config = dict(
    n_layer=24,
    d_mlp=512,
    norm_eps=1e-05,
    bias='none',
    init_std_down=0.0513,
    schedule='wsd',
)
Each number is 128 + 32 x the weight over the matrix's rms, rounded and kept within 0 to 255. Layers, rows and columns count from 0.

# layer 18 attention output, 256x256, rms 0.0445, rows 192-255, columns 96-127
[[151 157 142 155 119 150 131 145 146 127 134  59 102  96 161 124  98  90 123  95  83 101 145 106 167 118 100 139 105 107  59 175]
 [106 115 149  99 117  84  69 146 125 139 157 108 103 131 126 123 146 110 129 144 119 116  97 115 126 152 100 135 143 153 151 137]
 [143 151 156 109 126 190 116 208 142 107 131 174 175 167  81  87 137 119 142 103 101 126 166 153 124 134 204 103 124 112 147 167]
 [106 173 159 152 109 154 133 188 142 150 108 118 142 118 112 192 133 121 129  87 150 132 134 143 156 143 160 101 115  93 147 166]
 [139 155 125 110 123 112 129 144 122  88 118 146  96 128 133 126 178 151  80 137 129 126 119 154  68 157 116 187 118 160 141 122]
 [182 109 187 134 125 177 142 134 101  96 153  85 128 149 126 128 157 129 101 129  98 136  76  92 106 144 150 127 137  87 132 138]
 [121 134 152 121 175 119 127 136 122 140 123  91 127  98 164 134 179 152  92 125 179  83 140 144  84  97 111 170 108  87  49 156]
 [165 168 140 106 109 152 121 127 147 193 117 145 115 145  79 113 141 156 126 123 116 170 121 113 160 159  97 125 180 105 126 110]
 [195 123 137 104 136 129 113  99 159 129  90 153 173 158 156 105 132 132 171 104 100 164 103 153 138 108 149 115 118 116  84 124]
 [129 116 192 169 106 119 115  67 111  84 107 158 121 114 187 138 128 143 108 118 123  95 121 124 131 102 172 158 139 153 189 146]
 [128 104 135 116 122  99 153 148 107 112 143  83 102 101 120 112 140 139 141 179 154 136 106 102 131 114  87  87 180 112 156 188]
 [185 107 177 181 188 153 131 138 117 180 116 129  89 122 186 142 108 145 157 166 105 106  98 111 118 128 112 116 150 152 133 160]
 [ 89 109 158 131 118 149 137 108 125  81 167 116  55  93 109 176 112 131 151 157 122  96 126 139 138 136 150 128  76 149 133  64]
 [147 139 119 132 110 121 153 107  80 136 124 118 131 112 138 118 128 105 107 146 155  82 122 173 117 149 122  85 125 122 135 137]
 [123 113 193 118 105 136 130 155 165 140 121  95  81 101 124 170 126 102 128 123 116 143 143 149  93 136 149 144  98 113 125 112]
 [119 120 122 121 129 128 119 106 125 155 114 142 141 105 155 100  97 125 140 120 103 149 162 102 145 141  94  91 129 124 137 132]
 [118 129 130 129 142 118 145 111 143 146 117 127 111 135 136 103 152 101 155 159 155 145 142 100  69 108 123 123 132  92 127 161]
 [ 93 164 156 149  72 137 104 131 163 136 158 141 158 110  80 128 133 139 132 164 162 104  88 121 128 119 107 182 115 107 147 126]
 [165 173 117  68 149 199 121 119 150  94 186 143  96 157 102  93  83  95 153 116 131 129 175 126 112 163 112 152 124 157 105 105]
 [134 133 135 132 123 155 175 149 144 123 154 117 129  87 133 134 107 133 142 186 150 129 148 140 125 154 140 120  94 177 134 162]
 [131 105 143 153  98  94 133 136  99  95 108 150  79 173 151 137 123 159 166 141 133  89 143 133 150 136 130 114 118 167 120 104]
 [ 99 118 101 119 117 159 125 127 162 115 134 151 159 145 128 123 101 112  77 143  74 115  93 109 133 124  84 165  95 134 117 107]
 [116 100 120 120 108 109 149  73 147 135  96 110 149 193 149 194 139 147 131  98 112 131  94  68  66 103 127 170 117  94  91 113]
 [137 131 104 140  95 129  97  80 168 109 135 137 151 143 131 130 109 116 172  94 134 184 114 156 118 178 173 163 132 169 130 115]
 [158 123 111 163 109 150 143 116  90 113 122 170 148 126 139 139 131 140 109 118  69 150 127  73  81 155 120 134 155  79 106 128]
 [166 193 168 108  69 125  93 120  67 177 106 124 215 134 141 131  92 157 138 144 130 142 132 131 115 117  75 130 165 144 152 164]
 [ 82  88 120 120 118 109 127 140 118 194 150 155 130 157 126 116 130 138 140 126 233 153 105 181 142 147 110 144 142 200  82 100]
 [122 134  94 114  83 103 166 143 120 138 139 127 171 185 132 144 108 117 159 179 122 163 105 155 148  75 130 120  87 153 115 165]
 [168 110 108 170 125 101 178 188 143 148  63 128 134 169 109 111 154 123 156 118 127 137 127  72  99 100 130 139 151 142 122 152]
 [101 146 147 101 162 129 148 101  90  89 149 158  83 134 162 136 123 150 118 102  79 109 108 103 185 151 190 160 127 174 153 121]
 [ 80  95 151 143 154  92 145 139 152 161 168 124 118 124 157 136 132  91 136 134 109 159  67 116  80 147 141 156 139 130 118 149]
 [ 93 102 124 162 121 128 108 122 110 142  86  87 158 146 140 100 131 127 142  77  67  85 155 122 170 119 171 152 167 153 107 162]
 [ 99 145  93 145 118 139 187 105 157 132 117 135  94 115 143 161 130  84 111  50 154 163 125  95 124 127 160  62 146  97 150 127]
 [102 190  91 110 143 129 123 109 137 118 137 150 132 121 111 115 156 183 129 127 161 137 114 200 156  95  99 144 102 117 167 134]
 [ 91 137 143 143 202 148  96  70 123 144 167 146 131 124 142 108  70  85  81 122 114 136  91 175 175 134 115 147 162 117 133 141]
 [123 131 142 152 139 161 163 106 143 119 135 144 132 115 158 103 141 101 183 140 101 124 118 136 151 172 136 156 144 143 128 148]
 [148  78  85 102 157 177 140 118 100  99 137 144 126 134 156 147  75 152  84 101 111 152  78 145 104 137 120 121 149 121 144 117]
 [ 88 159 125 102 127  68 117 168 163  74 116 170 136 153  66 113 183 129 163 161  91 107  96 134 125 135 103 119 112  89 102 161]
 [ 83 151 134 117 162 147  98  88 148 150 155 187 105  78 104 140 150  95 156 108 134  92 173 119 101 141  99 139 175 158 171 110]
 [147 170 118 124 126 145 145  96 131 135 148 130 158 138 140 130 134  74 111 143 124 180 127 121  99 158 173  99 126 112 129 148]
 [125 149 180 108 136 163 197 117  97 161 149  92  75  79 148 132  75 114 135 134 164  99 146  93 155  30  88 143  91 141 107 119]
 [114 129 170 148 176 147 116 141 160 133 135 135 175 163  54 154 121 162  92 132 151 111 140 104 112 107 172 143 152 128 168 138]
 [126 117  90 123 110  85 137 153 171 152 136 123 120 129 126  99  75 121 159 159 103  94  79 134 144 120 159 130 157 106  96 163]
 [128 140 132 114 128 161 106 138 148 131 198 121 125  94  98 132 116 120 134 125 121 147  89  88 111 181  96 132 106 116 150 130]
 [122 147 185 142  91 126 111 165 145 134 129 155 154  94 153 136 148 160 120 135 139 156 139 134 151  96 140 142 146 153 158 113]
 [155 136 125 142 133 149 110 144 108 126 162 116  71 145 111 151 126 154 137 180  92  95 123 194 126 113  69  79 109  82 159 133]
 [ 93 130 109 157 109 151 180  95 149 100 131 197  73 168 130 136 113 123 123 187 155 166  78 151 119 127 164 140 176 178 142 146]
 [157 114 134  79  90 126 112  96  75 139 125  89 173 112 112 144 148 102 149  48 106 111 126 140 136  80 140 172 145 184 118 170]
 [149 178 159  77 171 137 127 120  77  93 170 133  99  99 160 151 130 121 105 102 131 179 109  69 157 123 150 128  83 192 112 100]
 [ 96  99 153  95 146 121 147 141 108 123 127 115 107 123 146 188 144 134 126 100 134 141 113 101 127  97 161 171 171 142 122 153]
 [154 176 136  98 162 113 152 135 118 110 164  92 131 135 180 121  98 186 164 169  88  98 122 167 105 142 165 157 143 130 109 103]
 [149 133 113 159 127 144  99 100 112 109 137 126  84 107 161 161 183 155 148 134  78 122  79  85 161 132 104 111 141 141 111 125]
 [135 158 146 112 104 115 132 141 120  87 133 113 155  99 125 131 174 158 159 174  77 113 175 106 103 156 166 129 184 144 195 147]
 [125 137 149 153 143 108 123  92 157 114 142 141 130 100 148 103 156 120 112 177 140 118 128 115 107 189 181 124 129 181 138 172]
 [123 186 113 125  92 127 126  84 108 170 143 121 114  97 140  89 152  94 164 139 178 143  67 169 178 204 167 142 115  91  74 105]
 [158 111 132  75 114  99 169 135 149  73 113 130 149  98  75  75 111  80  87 109 147 126 120 138 173 141 135 149 150 171  81 144]
 [138 114 225 104 106 108 122 140 117  76  74 132 118 165  73  92 157 104 128 158 106 165  86 117 133 155  75 125 170 102 129 124]
 [142 101 136 133 157 177 139 131 155 138 142 115 183  71 125 136 140 138 142 144 121 128 128 100 143 149 138 130 116 134 109 112]
 [111 159 118 170 150 205 126 109 136 178 106  98  95 115  95  86  98 110 119 134 118 135 117 127 133 161 115 132 135 158 135 142]
 [114 168 144  90 152 123 137 137 121 156  87 138 143 108 150 138 143 130 129 112 134  93 174 105  94 162 119 127  94  81 138  93]
 [155  79 129 168 106 179 140  69 144 111  50 122  72 101 135 136 125 161 178 157 119 189 134 120 195 115 130 115 131 153 109 117]
 [145 120 100 184  74  97 115 155 142 104  92 128 151 102  65 175 104 160 132 164 133 141  86  96   7 139 158  90 174 115 110 153]
 [106  89 113 130 130 222 131 121 128 162 105 147 118 122  86  77 161 140 187 152 159 154 130 146 124 152 127 165 133 139 170  82]
 [139 116 129 113 127 114 102 123 106  54 202 148 135 120 191 135 120 120 126  75 166  81 131 143 167 135  90 138 157 147 133  94]]